Weights of a small transformer language model.
Size: 15 layers, width 256, 4 heads of 64, MLP 1024 GELU, vocabulary 2048, 12.4M parameters.
Architecture: biases, tied embeddings, normalized queries and keys, ALiBi, capped logits.
Training: a variant of Adam for these matrices, 9623 steps.
Each number is 200 + 20 x the weight over the matrix's rms, rounded and kept within 0 to 999. Layers, rows and columns count from 0.

# up: layer 8 MLP up, 1024x256, rms 0.0707, rows 84-110, columns 0-127
# down: layer 8 MLP down (transposed), 1024x256, rms 0.063, rows 84-110, columns 0-127
up84,212,194,185,208,212,205,187,232,216,187,224,215,222,196,194,212,217,174,197,221,217,192,245,173,195,194,211,184,216,239,223,240,174,199,195,229,175,196,167,199,199,186,204,176,227,197,211,208,215,213,120,216,226,220,237,192,245,215,212,212,211,210,218,156,166,211,230,216,190,202,189,188,182,202,199,234,215,174,242,180,181,209,165,184,191,198,194,187,211,205,204,243,191,218,209,231,183,242,202,180,200,193,207,184,183,202,157,171,170,219,202,151,162,205,207,161,210,218,202,188,203,199,206,229,177,228,234,166
down84,190,186,162,177,176,240,250,215,231,165,206,204,166,195,224,191,212,161,202,164,214,218,145,227,214,203,177,197,207,201,225,182,184,246,219,202,202,240,182,218,201,204,218,221,141,221,238,195,188,233,186,168,195,192,182,191,207,201,198,189,187,205,203,173,223,207,175,231,188,175,209,158,194,160,192,190,234,185,226,190,229,207,217,237,167,195,208,211,197,225,192,197,239,214,188,187,223,253,161,213,189,199,226,198,226,207,199,185,169,222,213,239,183,199,195,174,211,206,202,191,189,236,196,221,199,195,193,211
up85,197,173,189,225,187,192,167,232,191,164,173,247,215,210,182,216,216,204,182,165,225,190,181,202,219,205,226,203,205,194,185,244,203,231,156,228,206,185,207,240,225,187,197,190,253,150,218,201,230,199,196,211,186,203,245,195,183,209,199,207,209,222,203,224,222,220,174,178,206,181,188,224,235,218,159,216,196,211,199,204,209,170,174,189,202,252,196,213,215,232,195,222,216,224,187,223,188,195,205,186,210,199,154,201,177,201,189,178,177,206,200,195,201,176,236,205,199,199,172,229,207,198,214,190,235,194,188,214
down85,184,191,190,236,154,192,180,191,206,227,209,167,184,198,211,196,188,226,217,175,218,192,204,224,198,166,209,183,223,222,208,221,191,160,214,177,222,183,216,202,210,195,204,203,218,232,198,208,222,201,176,180,249,160,175,225,191,199,205,191,211,203,225,189,206,181,208,193,182,218,220,187,190,206,219,187,187,162,198,207,162,203,201,193,216,191,183,186,223,191,226,208,206,206,225,212,208,177,190,223,215,214,186,215,187,211,226,214,179,233,239,213,190,213,189,214,184,205,209,207,191,215,196,216,181,183,190,191
up86,213,188,164,182,207,219,179,215,184,205,167,233,196,202,175,175,226,207,193,229,207,201,206,186,224,177,201,202,191,218,193,200,219,184,170,225,182,226,218,179,203,235,197,194,203,203,236,197,188,194,196,233,196,217,218,213,194,186,204,167,196,203,200,223,241,215,214,170,181,225,210,197,184,216,183,189,234,211,174,187,178,199,229,176,235,211,181,199,200,178,211,201,211,227,223,235,174,212,210,179,219,169,147,211,179,163,199,195,194,166,190,194,199,215,240,179,173,188,181,220,199,225,201,165,181,233,219,230
down86,197,187,233,196,226,188,182,202,184,210,227,176,172,201,233,162,165,188,211,200,196,198,208,201,215,163,169,197,196,204,204,214,224,191,219,208,234,192,212,201,205,210,192,202,216,199,178,212,220,213,173,203,178,210,175,182,198,217,207,186,206,191,208,197,209,186,182,203,205,179,200,184,235,182,194,239,170,221,204,204,205,217,207,231,191,202,212,192,220,239,181,195,211,195,178,187,219,192,198,199,201,222,201,240,224,214,198,202,207,216,178,220,197,175,215,223,191,186,219,193,177,185,184,216,208,195,208,204
up87,175,227,175,223,238,184,145,213,164,219,204,182,226,175,206,189,230,219,202,213,204,210,186,245,219,180,201,191,192,182,191,191,189,214,192,228,204,211,179,196,206,180,217,168,172,171,204,230,171,205,205,180,213,191,195,197,187,201,210,193,239,210,182,212,208,198,209,224,232,204,172,216,178,188,217,202,169,177,187,156,208,203,185,203,204,185,197,169,179,214,186,202,192,229,220,207,185,213,210,229,216,195,188,187,184,199,224,218,193,193,143,173,205,207,170,161,219,175,183,174,205,202,200,183,204,176,196,203
down87,203,189,167,184,195,217,215,211,224,200,244,196,196,194,227,193,209,201,189,187,199,232,225,216,225,174,196,220,221,211,192,197,221,205,169,185,199,210,219,196,187,216,208,193,185,189,184,189,206,199,217,176,212,205,207,242,213,200,217,190,204,228,167,186,197,207,176,194,207,204,181,206,192,233,217,201,202,171,195,216,179,181,217,195,201,209,202,199,191,211,182,196,186,202,193,232,207,217,191,191,209,204,167,183,188,210,213,191,217,228,186,194,218,202,183,173,199,223,179,187,197,166,185,224,220,168,168,171
up88,187,213,197,191,198,192,206,225,208,143,204,195,224,188,201,181,188,230,187,215,205,202,225,224,175,218,204,225,205,188,173,210,173,185,160,221,195,220,205,225,215,193,214,209,229,185,196,167,215,193,183,183,218,214,222,208,244,206,214,193,217,204,208,238,169,229,161,211,203,200,181,202,186,191,245,215,191,204,212,214,241,222,214,205,218,243,156,201,215,179,143,198,194,200,155,198,236,179,220,231,187,215,216,198,188,228,184,184,161,177,198,195,228,210,189,171,196,213,181,166,199,214,213,198,175,238,207,197
down88,228,191,196,222,199,188,192,220,203,185,208,215,224,200,170,199,209,221,231,218,219,188,173,202,207,202,197,162,203,214,214,252,227,215,208,202,194,180,168,225,145,186,242,203,222,213,229,213,167,185,234,227,176,217,221,221,182,199,223,214,228,188,197,195,218,189,240,199,215,196,198,193,225,181,178,201,189,218,183,217,194,170,195,219,209,187,234,220,196,217,194,182,182,183,201,177,234,195,212,203,196,186,178,191,223,189,208,219,172,230,216,228,194,224,182,236,182,182,191,226,171,174,225,198,207,194,170,239
up89,193,248,202,198,200,209,194,203,186,210,193,236,218,185,188,154,215,201,205,204,171,197,216,239,220,220,175,179,199,195,204,197,193,182,213,185,181,206,230,202,239,210,219,201,195,192,209,186,192,247,179,256,221,201,221,191,220,195,184,190,212,193,217,216,217,249,206,193,185,206,175,200,202,220,220,188,240,204,207,199,203,243,214,207,206,219,143,173,227,177,181,170,189,197,208,236,197,186,198,207,168,216,193,189,202,195,204,199,190,176,216,170,206,194,214,220,199,204,184,207,197,202,185,186,187,216,208,207
down89,157,195,221,195,248,195,174,202,200,232,185,212,221,227,236,199,218,212,193,198,191,181,204,211,236,207,183,195,230,235,192,224,207,214,176,189,209,193,189,172,198,208,218,194,212,217,200,184,190,213,181,216,205,193,196,233,194,214,191,216,208,172,180,195,240,153,205,190,215,218,205,184,244,176,174,186,221,238,187,217,199,203,182,161,188,196,193,185,221,166,203,230,203,197,228,180,197,216,171,190,203,205,152,200,180,202,176,198,196,199,180,205,182,192,214,204,205,188,173,173,209,234,204,171,184,212,211,187
up90,212,210,201,230,234,221,163,170,204,192,177,194,202,191,201,182,187,201,206,210,230,193,247,186,172,190,223,207,199,233,195,169,213,185,211,182,199,200,237,182,188,199,206,203,190,237,173,172,213,185,155,234,199,194,216,189,196,210,229,177,182,191,162,183,190,173,203,187,210,214,219,222,247,231,159,194,191,217,197,240,199,208,203,185,199,191,223,217,196,165,177,192,149,223,192,167,184,215,208,196,179,223,199,192,199,201,170,201,233,204,198,159,205,229,233,212,209,176,177,225,222,216,201,249,208,214,215,154
down90,194,231,212,209,191,223,205,204,206,210,210,203,180,192,168,176,201,215,199,189,210,203,154,191,195,214,197,184,181,197,185,199,208,183,192,185,210,214,226,201,193,175,216,194,189,208,206,225,240,207,208,206,231,208,209,192,194,201,192,190,217,214,208,156,168,199,249,200,199,214,218,195,189,197,210,220,191,180,200,207,188,189,197,216,202,231,156,199,218,198,174,195,226,195,211,212,203,202,188,210,188,187,175,228,181,204,199,230,191,188,211,207,223,207,247,192,216,223,220,175,188,166,219,152,199,173,207,217
up91,184,194,180,171,211,215,217,235,180,161,213,202,208,163,140,202,216,171,233,197,173,219,171,190,190,223,207,209,197,220,182,193,193,221,173,221,191,221,182,192,170,195,225,174,196,226,187,165,211,207,175,230,249,187,181,183,207,185,233,195,208,195,209,115,216,228,187,245,193,219,190,199,170,186,165,256,188,250,184,185,228,220,204,172,223,188,185,188,252,206,216,216,231,203,224,192,198,211,230,186,176,216,199,180,199,219,218,190,170,198,190,187,224,205,179,220,199,224,222,260,204,170,210,214,202,168,210,191
down91,235,191,202,214,216,212,203,235,210,205,212,206,174,238,216,181,198,184,224,210,247,207,166,190,216,185,213,164,160,160,196,245,206,204,201,225,172,175,204,245,204,217,222,233,193,213,198,178,199,216,199,200,179,217,212,217,210,199,201,196,211,212,230,150,191,201,164,197,199,186,186,191,205,152,220,220,211,236,200,241,219,209,199,233,202,199,177,195,197,206,168,197,187,192,205,185,218,197,181,206,186,219,169,197,197,192,216,214,248,188,216,194,181,183,203,192,156,230,221,208,211,181,192,192,227,203,214,195
up92,197,217,224,199,198,195,170,230,159,151,178,203,155,215,207,209,193,214,200,207,226,187,199,209,187,224,204,225,218,220,205,195,185,201,143,191,194,191,190,194,203,235,218,169,186,190,201,226,146,210,204,173,214,181,186,245,171,217,224,207,208,255,212,182,205,202,202,215,220,193,184,228,225,191,203,201,205,162,232,173,184,183,188,204,202,214,204,210,180,187,185,204,206,193,214,216,196,223,208,241,208,190,201,211,172,192,178,202,185,206,221,181,183,190,224,190,200,210,164,202,194,214,190,187,151,186,175,217
down92,173,185,171,222,209,186,230,158,194,231,211,215,243,172,221,188,223,170,204,203,188,251,191,168,196,171,192,197,205,197,188,203,188,232,209,202,220,201,216,178,201,220,194,218,220,203,193,199,227,186,185,212,229,190,218,186,212,195,163,204,209,163,190,224,191,172,183,178,208,174,195,205,149,249,196,156,214,216,199,199,171,224,193,199,200,216,183,176,204,224,209,175,194,183,220,170,177,179,192,161,200,225,194,172,214,192,218,177,223,211,212,200,189,216,183,204,188,186,219,217,201,186,178,204,212,188,211,199
up93,212,229,159,193,196,210,163,190,237,205,180,211,194,225,165,167,234,206,219,218,197,179,224,221,243,209,177,191,159,201,148,145,214,199,218,212,217,198,202,227,210,228,220,189,180,193,189,243,193,174,183,192,235,178,208,191,184,220,186,183,223,251,217,158,200,198,196,219,206,179,197,223,185,195,243,196,190,176,229,202,217,137,208,191,177,198,182,218,205,174,213,189,216,229,227,169,207,210,200,174,151,202,229,229,185,226,206,159,214,184,209,198,204,194,195,186,187,236,210,224,216,213,214,230,166,252,249,191
down93,202,209,192,175,161,210,179,200,228,222,192,209,201,175,194,214,199,180,203,221,202,177,182,209,184,202,189,213,188,197,181,191,217,162,203,218,236,204,212,158,190,213,171,238,221,193,220,185,223,204,219,214,205,201,176,209,213,209,222,196,200,229,164,222,220,209,192,205,191,221,176,213,227,236,155,218,200,182,188,196,199,205,222,218,194,202,187,211,222,203,244,204,160,170,204,175,171,201,217,191,224,161,190,219,209,202,170,196,217,204,214,190,214,220,203,214,224,229,202,205,197,147,207,192,206,168,168,227
up94,215,230,217,183,228,199,180,220,175,228,191,215,177,193,191,217,215,190,211,194,214,230,208,214,235,217,214,188,164,208,148,213,187,213,181,231,143,198,161,216,224,202,212,211,200,166,175,200,202,198,204,175,196,208,204,182,210,176,178,205,227,257,196,199,173,233,224,207,229,196,160,212,222,202,223,221,222,196,179,201,195,152,182,218,216,205,161,178,189,184,205,217,203,208,214,242,194,219,207,204,194,203,202,229,146,222,215,207,201,202,203,219,251,235,182,157,189,190,208,227,212,227,190,192,211,194,169,218
down94,200,199,191,220,205,184,200,206,166,218,159,209,245,219,210,178,213,189,191,174,205,217,230,230,228,195,185,209,253,179,205,215,209,224,192,216,181,184,210,208,164,190,213,198,188,179,143,201,188,197,168,196,238,212,196,206,232,211,180,206,212,191,215,223,241,173,157,209,171,195,189,208,226,207,219,181,229,187,172,180,170,218,185,209,229,207,208,181,174,195,215,261,193,197,190,213,217,209,191,206,222,197,190,197,189,173,195,230,241,191,178,184,185,216,184,189,212,203,197,209,209,176,202,236,200,153,188,231
up95,212,197,203,211,169,216,219,213,229,236,209,183,174,160,172,181,191,175,234,203,198,187,185,232,216,229,230,198,189,242,231,233,210,198,220,201,200,211,208,197,239,167,189,191,236,229,182,185,212,189,230,202,224,187,232,227,231,199,247,169,204,186,200,175,202,220,192,218,202,187,197,181,210,178,238,194,217,183,198,223,221,172,197,168,216,200,179,172,217,198,168,212,189,186,215,213,199,196,217,221,150,199,155,205,194,197,215,179,182,246,181,197,175,229,173,208,193,207,191,204,210,229,231,188,219,186,191,179
down95,179,188,212,172,228,190,221,186,197,211,195,225,185,207,181,210,193,253,218,182,196,191,219,213,190,233,213,200,210,174,209,215,166,194,194,168,236,181,205,200,167,196,189,205,228,160,202,222,197,218,204,200,228,185,207,163,202,214,232,199,209,186,233,211,160,238,140,179,225,192,216,177,176,188,197,200,178,217,177,191,205,211,211,231,152,200,223,164,217,206,227,194,190,198,211,183,197,184,204,209,218,162,201,220,204,188,195,202,188,196,195,185,226,183,217,184,223,182,221,183,212,207,216,206,208,193,210,209
up96,196,187,189,210,197,193,153,193,230,211,161,218,210,180,171,192,202,198,198,197,159,201,205,251,203,221,204,212,206,171,197,196,218,201,213,169,219,185,201,222,230,183,168,187,242,215,196,159,170,215,217,218,207,197,234,174,189,236,168,189,245,193,188,228,173,234,168,210,220,265,177,209,199,211,190,191,259,236,198,221,217,204,192,216,228,213,195,205,241,209,185,214,194,223,224,197,206,186,187,203,187,174,188,178,169,163,219,199,179,154,206,189,195,205,216,192,189,182,189,185,208,205,200,238,182,239,225,191
down96,193,173,140,202,214,208,203,191,181,221,203,200,209,168,263,221,221,185,227,193,189,213,160,224,232,189,215,195,209,197,224,202,233,197,180,236,217,238,198,189,179,208,231,233,188,235,201,192,176,200,203,223,208,160,176,199,202,197,168,206,176,212,181,193,156,156,200,190,191,152,231,170,207,183,184,210,215,227,184,210,182,214,222,182,194,194,201,183,209,205,189,203,185,201,192,188,196,205,203,165,196,192,207,215,233,221,185,178,208,194,199,250,210,212,181,236,222,178,190,206,189,215,212,183,223,211,181,210
up97,174,219,202,201,201,176,192,178,168,215,187,190,183,183,182,212,183,173,207,207,199,212,214,213,194,237,173,213,170,176,181,215,226,243,205,229,224,197,198,212,201,209,211,182,182,222,204,214,178,209,219,193,174,205,203,199,190,199,186,205,251,198,199,216,188,236,180,223,192,194,161,190,217,213,165,211,197,171,177,192,173,177,237,209,177,177,216,208,212,191,215,188,208,221,225,212,202,206,222,190,189,216,191,201,194,188,204,207,210,195,189,209,196,199,183,184,191,168,188,195,212,174,172,174,204,185,219,215
down97,230,189,211,206,209,176,216,248,230,195,205,183,203,189,214,215,202,227,197,187,188,182,174,198,227,171,213,175,232,174,198,213,185,187,202,202,192,199,211,197,199,185,208,185,180,173,222,209,214,199,180,183,215,207,209,216,237,195,224,218,198,200,177,208,195,200,195,185,200,208,219,186,210,163,240,212,221,198,219,204,219,217,196,174,190,192,242,191,207,188,186,214,202,214,214,171,204,214,196,193,194,168,219,175,213,213,213,231,222,202,184,206,188,198,225,225,198,201,184,163,211,221,206,193,182,224,168,197
up98,221,231,219,192,184,182,231,200,200,195,207,239,216,190,192,202,246,178,223,206,191,193,183,180,222,190,236,184,231,213,223,199,173,231,172,178,180,253,185,219,202,164,241,175,210,183,211,204,191,186,185,196,206,204,207,143,195,201,216,199,189,206,199,198,193,183,179,190,202,201,178,209,207,192,228,200,204,217,188,156,213,172,187,160,224,231,180,154,228,212,223,232,176,184,166,219,184,148,229,193,201,203,183,186,139,225,208,194,183,231,217,220,182,221,209,193,201,234,217,213,213,256,195,236,208,203,196,209
down98,203,233,189,216,200,224,215,222,187,188,198,201,194,184,212,196,186,184,199,172,194,181,181,246,236,182,156,164,202,213,192,222,237,204,188,247,201,212,158,171,212,202,171,188,176,196,193,193,202,206,213,206,194,155,170,184,223,164,200,200,170,237,178,216,190,243,184,194,209,171,187,206,189,194,228,212,255,159,195,214,210,214,224,238,176,209,226,214,198,191,149,200,217,186,233,217,210,194,193,193,177,212,183,184,218,205,216,197,215,232,184,185,167,219,198,212,223,237,230,226,182,229,216,220,216,217,222,218
up99,229,168,192,217,236,202,189,193,214,193,207,216,215,150,193,217,241,233,212,184,190,197,199,218,223,226,197,190,167,236,191,264,172,187,177,191,187,176,205,202,235,240,168,179,188,207,199,182,198,192,200,222,191,155,175,178,195,201,194,209,187,218,197,240,222,212,185,194,172,204,180,201,200,196,184,186,228,156,212,207,199,196,173,222,209,203,208,177,180,185,184,201,199,245,189,198,197,187,195,194,172,195,234,208,165,258,210,186,175,185,195,197,165,224,222,231,154,210,236,201,217,193,177,210,199,209,220,176
down99,193,187,222,205,192,185,201,219,205,215,222,184,200,193,178,204,217,164,223,174,238,223,197,158,212,211,205,210,197,189,211,255,198,217,205,198,190,229,213,214,161,201,172,207,190,165,207,199,200,220,217,200,228,222,221,213,204,206,166,198,194,191,181,191,181,201,231,183,182,184,182,219,211,188,207,184,207,190,167,210,211,188,199,196,187,193,242,226,167,191,191,220,218,205,152,211,185,228,188,166,201,220,179,184,221,200,262,205,197,188,186,169,199,196,212,202,209,254,205,202,191,199,204,207,201,232,200,196
up100,216,207,215,180,177,201,204,157,224,198,208,179,216,207,190,205,198,191,223,215,204,205,177,203,197,214,241,200,200,209,194,189,213,208,216,196,194,179,182,216,196,209,190,171,211,189,207,236,197,183,213,194,198,192,213,231,217,218,196,231,209,209,203,198,222,205,174,205,188,195,231,214,192,186,192,213,224,179,210,195,181,211,170,214,213,218,209,165,225,203,212,197,194,189,172,194,192,215,196,215,201,224,210,171,197,207,192,200,203,230,198,196,194,206,210,197,205,210,191,210,198,210,207,217,180,183,180,194
down100,222,190,177,225,220,188,191,200,215,207,214,185,183,207,192,179,162,233,182,187,188,216,200,196,174,215,217,199,195,205,197,209,202,206,212,194,188,186,209,212,190,199,217,228,211,207,193,192,197,181,200,197,192,219,208,213,224,197,191,214,177,224,187,197,177,186,194,195,207,207,186,173,185,208,207,195,194,183,193,229,220,208,197,220,184,191,203,207,176,213,180,215,217,185,225,210,197,197,206,198,182,190,205,204,242,190,207,206,181,200,222,209,194,190,166,208,197,170,212,217,201,185,211,205,199,200,194,204
up101,208,222,201,194,225,203,138,206,158,187,210,181,173,154,212,210,202,200,212,200,205,208,201,204,188,202,186,252,217,206,180,148,194,211,206,207,227,223,219,196,221,232,176,201,202,171,192,186,197,179,188,217,197,206,232,166,200,219,189,199,180,207,154,176,180,236,171,213,243,186,192,206,163,202,210,217,206,208,177,155,230,200,181,217,201,205,193,159,212,223,188,219,196,209,175,179,207,212,202,192,202,224,154,177,194,171,185,185,213,134,202,176,179,210,220,192,198,213,198,234,216,220,218,179,200,196,224,226
down101,255,199,227,209,208,211,209,190,199,215,188,201,195,189,168,213,174,215,217,231,193,206,212,201,183,209,196,203,233,189,196,173,187,211,240,162,233,217,224,166,180,216,243,222,207,219,168,191,152,161,182,210,201,235,190,224,179,171,217,191,188,181,195,196,208,193,233,147,167,211,192,226,202,219,228,219,204,184,200,171,171,215,212,184,234,176,224,181,199,209,189,185,221,226,201,209,222,192,216,219,197,182,186,218,192,206,173,182,220,215,175,207,195,190,187,227,191,207,205,191,167,166,162,223,201,205,221,170
up102,170,208,200,205,235,237,186,278,190,185,210,211,184,212,197,200,234,165,207,208,167,182,201,204,189,165,186,194,202,234,187,219,148,221,191,202,183,200,194,209,193,234,226,177,187,185,213,213,214,181,179,214,188,182,204,184,177,196,188,219,217,220,204,193,229,207,205,175,196,217,194,242,215,184,173,195,239,194,170,201,179,196,194,195,236,208,228,213,192,219,230,236,226,182,192,200,214,207,205,176,160,210,200,216,202,175,187,205,207,203,210,200,191,207,217,196,197,173,201,170,174,219,187,214,179,191,214,194
down102,222,188,161,197,202,208,217,166,196,204,195,221,210,192,211,195,184,205,180,201,234,191,191,186,195,213,172,177,220,197,192,227,232,195,189,194,171,208,202,204,209,214,193,180,198,222,210,192,176,209,225,162,214,235,199,225,223,224,193,192,177,208,196,202,189,183,179,222,218,189,204,196,192,200,204,197,176,193,202,169,226,206,188,223,198,190,198,207,174,182,202,173,190,224,189,189,158,201,197,212,201,201,190,193,196,205,218,204,229,221,205,200,186,205,214,209,196,198,182,203,242,216,189,185,184,216,199,211
up103,213,193,207,203,205,216,187,209,206,172,217,208,147,214,203,186,211,193,204,205,215,200,236,203,193,181,203,206,164,209,190,184,194,235,234,241,181,208,213,209,202,229,232,209,208,190,196,167,207,214,209,207,218,209,205,197,208,206,220,211,185,155,182,175,176,209,216,193,240,174,207,223,210,142,257,222,207,174,196,189,219,183,174,202,215,177,172,204,236,162,193,224,201,200,204,203,205,202,215,169,188,205,166,158,207,230,182,163,211,195,197,194,185,204,200,171,233,198,175,215,175,164,191,187,200,228,166,166
down103,169,160,174,210,195,201,242,182,199,220,194,191,204,203,207,194,188,205,235,204,242,169,204,174,213,172,193,188,190,184,211,196,195,221,235,236,172,162,188,226,166,193,193,186,199,176,170,203,155,231,225,189,210,192,210,197,213,208,205,202,210,254,208,197,190,216,215,167,228,219,193,197,200,196,177,184,230,230,240,216,178,196,171,194,193,182,261,182,213,230,210,175,206,202,191,207,212,241,206,191,158,188,199,209,215,146,232,209,256,193,203,234,205,230,200,220,239,198,188,138,236,206,197,232,201,209,193,178
up104,193,214,231,196,212,228,208,222,202,188,181,227,177,169,221,248,192,138,243,183,228,181,179,182,232,221,182,205,202,186,239,206,193,175,190,188,171,243,179,198,226,222,209,209,187,168,193,175,187,177,208,196,211,222,175,225,181,191,187,216,211,221,160,182,216,220,236,205,172,207,217,195,221,213,218,190,242,196,207,191,204,199,203,188,190,199,187,185,224,181,217,225,224,199,182,191,203,173,200,216,187,209,185,178,182,177,192,201,204,170,213,173,196,192,203,183,225,207,158,239,216,191,198,188,192,189,179,211
down104,209,187,196,177,206,253,186,159,210,191,214,219,166,202,190,212,225,184,200,177,188,186,170,183,185,176,205,179,214,175,193,227,198,224,215,207,198,184,190,195,212,195,219,195,190,232,248,196,238,204,207,220,161,179,227,181,190,185,201,169,195,192,193,190,228,214,174,191,204,203,209,209,229,186,202,209,172,212,183,201,207,216,221,202,177,247,206,202,213,229,193,186,183,182,260,230,219,233,225,213,197,181,193,191,192,218,185,193,163,228,185,223,222,233,137,187,167,200,194,143,204,197,217,224,159,201,233,182
up105,207,217,217,201,237,211,204,210,240,214,157,188,211,239,175,167,143,195,220,222,199,171,215,190,255,227,188,190,244,193,214,149,206,176,192,163,218,185,227,217,215,198,202,184,217,186,209,182,196,217,170,189,202,210,196,180,213,204,200,220,191,211,176,182,217,210,223,210,172,203,209,198,184,197,189,209,183,193,230,208,189,197,209,182,193,202,187,202,196,156,191,266,202,191,209,185,197,208,202,217,212,192,206,184,217,227,201,208,207,207,195,172,234,241,173,189,208,195,221,209,188,195,210,220,191,168,240,203
down105,209,191,172,197,183,187,173,195,182,187,214,219,199,212,192,192,231,204,203,202,209,231,176,190,167,185,169,175,203,197,199,211,218,188,192,217,186,222,171,191,163,180,218,216,203,183,210,192,233,204,194,212,223,165,201,166,213,211,207,187,205,186,182,200,217,166,182,202,216,240,189,197,208,223,134,202,217,167,209,210,202,193,175,175,222,228,205,177,203,231,216,197,203,184,215,229,234,198,171,189,177,222,191,225,213,190,186,189,205,162,205,216,201,197,199,219,228,187,199,182,190,193,205,173,208,206,201,182
up106,202,240,192,172,169,224,176,186,203,204,227,207,221,200,204,209,190,167,230,224,194,191,232,222,207,217,186,213,198,201,131,196,177,203,201,223,214,195,252,225,196,174,212,198,186,187,183,191,212,162,243,211,210,212,217,191,180,241,199,182,230,231,200,227,209,217,169,203,217,153,216,202,182,202,212,210,221,205,236,193,219,197,193,216,239,210,137,212,187,196,195,195,205,196,213,198,191,187,202,240,175,198,167,175,230,200,172,173,177,166,207,217,222,186,210,196,185,235,194,191,195,175,250,234,200,203,228,230
down106,219,203,180,202,193,201,221,186,229,180,203,235,155,196,190,222,204,228,164,214,214,202,206,206,215,229,213,141,190,160,239,179,211,182,218,194,186,231,161,180,193,196,191,198,218,223,214,184,204,191,180,184,205,192,199,182,217,177,208,246,185,173,206,205,212,191,198,196,172,205,220,190,219,200,207,201,214,190,195,178,197,205,210,218,193,171,262,230,186,163,198,172,180,194,181,202,182,222,227,152,181,237,189,220,169,199,183,227,190,256,199,217,195,232,210,181,187,187,193,196,218,225,159,186,196,203,181,213
up107,195,240,247,212,219,212,224,189,169,195,217,209,239,215,177,164,202,204,217,191,168,171,228,216,174,208,175,247,174,188,204,222,202,186,175,213,209,218,215,223,200,239,213,162,176,216,198,209,229,177,209,190,229,211,155,200,231,208,223,240,201,246,175,184,227,192,197,215,207,206,191,180,221,210,206,199,242,169,235,199,206,164,195,183,228,210,201,199,176,213,211,226,199,197,184,200,176,184,183,211,190,217,209,208,180,187,190,173,221,194,226,176,206,219,189,198,194,152,183,211,183,224,194,202,187,217,227,164
down107,246,200,220,234,207,213,224,160,189,188,163,226,238,227,225,161,188,163,184,202,191,167,178,163,227,181,185,242,204,196,215,226,198,207,243,203,190,189,185,203,208,215,213,193,170,191,169,196,188,228,194,210,179,179,217,223,182,204,230,239,246,189,219,177,152,215,188,229,209,196,218,180,258,217,201,202,231,190,214,192,173,149,218,227,186,188,199,241,208,195,204,186,189,226,209,211,163,206,211,173,185,195,198,195,183,201,192,179,194,202,194,188,212,192,201,196,225,163,177,214,206,180,194,173,193,175,188,182
up108,157,191,213,231,227,209,238,193,206,180,158,201,226,191,181,201,195,198,212,217,181,269,192,209,196,227,192,197,198,216,185,199,203,189,241,178,190,191,194,235,223,206,182,208,195,179,187,191,187,192,186,188,200,167,210,195,225,203,200,168,226,205,167,197,208,199,187,222,159,247,201,210,200,211,209,198,220,209,236,214,187,204,204,178,199,185,157,219,195,197,206,226,203,204,154,163,195,217,211,194,194,182,174,181,173,198,161,200,214,227,215,184,179,192,209,146,187,201,195,226,212,195,186,216,199,183,196,167
down108,176,218,188,171,207,171,209,204,178,214,207,186,221,196,209,242,193,184,208,184,208,172,185,151,182,255,192,199,184,180,189,190,212,213,188,243,213,231,212,192,181,196,206,196,242,265,234,167,197,189,244,219,213,184,170,227,239,189,226,228,173,203,178,187,220,181,206,190,184,159,197,219,227,198,203,180,181,185,202,172,195,189,181,197,223,192,222,209,198,196,200,194,218,197,208,217,207,197,243,187,183,225,211,244,197,188,202,225,228,189,193,190,235,204,209,190,172,193,225,205,214,199,215,213,193,161,170,207
up109,200,214,180,205,181,230,176,187,183,200,224,185,200,166,177,200,207,189,195,200,201,246,236,216,185,220,186,225,194,195,166,234,220,191,195,188,187,190,214,219,207,181,155,193,173,212,222,225,205,197,175,202,193,174,220,206,179,214,190,210,192,157,179,150,201,207,184,188,209,196,200,216,191,163,185,229,248,204,178,191,190,240,164,149,196,204,237,190,224,210,228,226,185,236,183,218,198,218,251,216,226,223,179,129,198,207,195,213,237,191,198,197,209,230,157,215,189,216,195,196,206,194,211,220,187,241,193,190
down109,199,266,206,210,182,243,224,224,233,197,180,222,214,212,240,209,177,249,232,205,159,186,159,189,204,185,190,170,185,211,233,184,193,195,163,214,200,170,179,214,218,158,197,178,221,202,190,223,210,214,241,213,203,233,206,180,225,188,235,245,217,195,200,181,166,232,186,198,192,207,189,156,186,243,237,163,185,188,196,234,218,199,194,228,237,184,220,217,172,230,174,203,202,227,213,212,201,225,175,201,190,225,213,208,227,170,210,192,234,225,227,224,210,219,194,193,200,186,197,195,172,166,221,240,177,205,222,218
up110,221,208,210,209,179,217,219,192,230,190,223,168,172,189,159,204,213,212,176,195,199,181,197,216,189,195,209,188,210,247,188,210,175,201,173,219,200,205,169,203,192,232,197,201,212,218,160,232,185,177,201,229,229,229,177,179,211,172,203,202,207,201,200,223,175,227,153,190,232,209,206,212,237,195,203,197,228,215,180,216,207,204,199,199,237,206,153,164,198,203,186,198,202,198,204,251,173,209,206,206,171,207,197,194,210,199,188,205,208,176,195,201,225,195,223,189,179,175,204,200,222,236,186,182,178,194,184,192
down110,225,224,219,183,222,197,173,219,216,226,199,231,211,193,189,166,173,177,214,206,197,224,210,237,184,201,206,208,199,188,199,207,197,223,198,197,182,223,213,209,213,171,229,216,222,201,180,174,187,237,194,183,196,194,211,200,195,213,171,178,180,197,204,174,223,204,218,202,170,175,175,218,199,166,191,197,178,201,194,199,172,240,177,243,192,218,201,222,186,190,191,201,201,194,206,195,198,234,185,201,195,220,224,155,179,208,185,180,215,218,184,163,175,196,207,205,224,209,199,202,200,167,179,147,203,205,196,216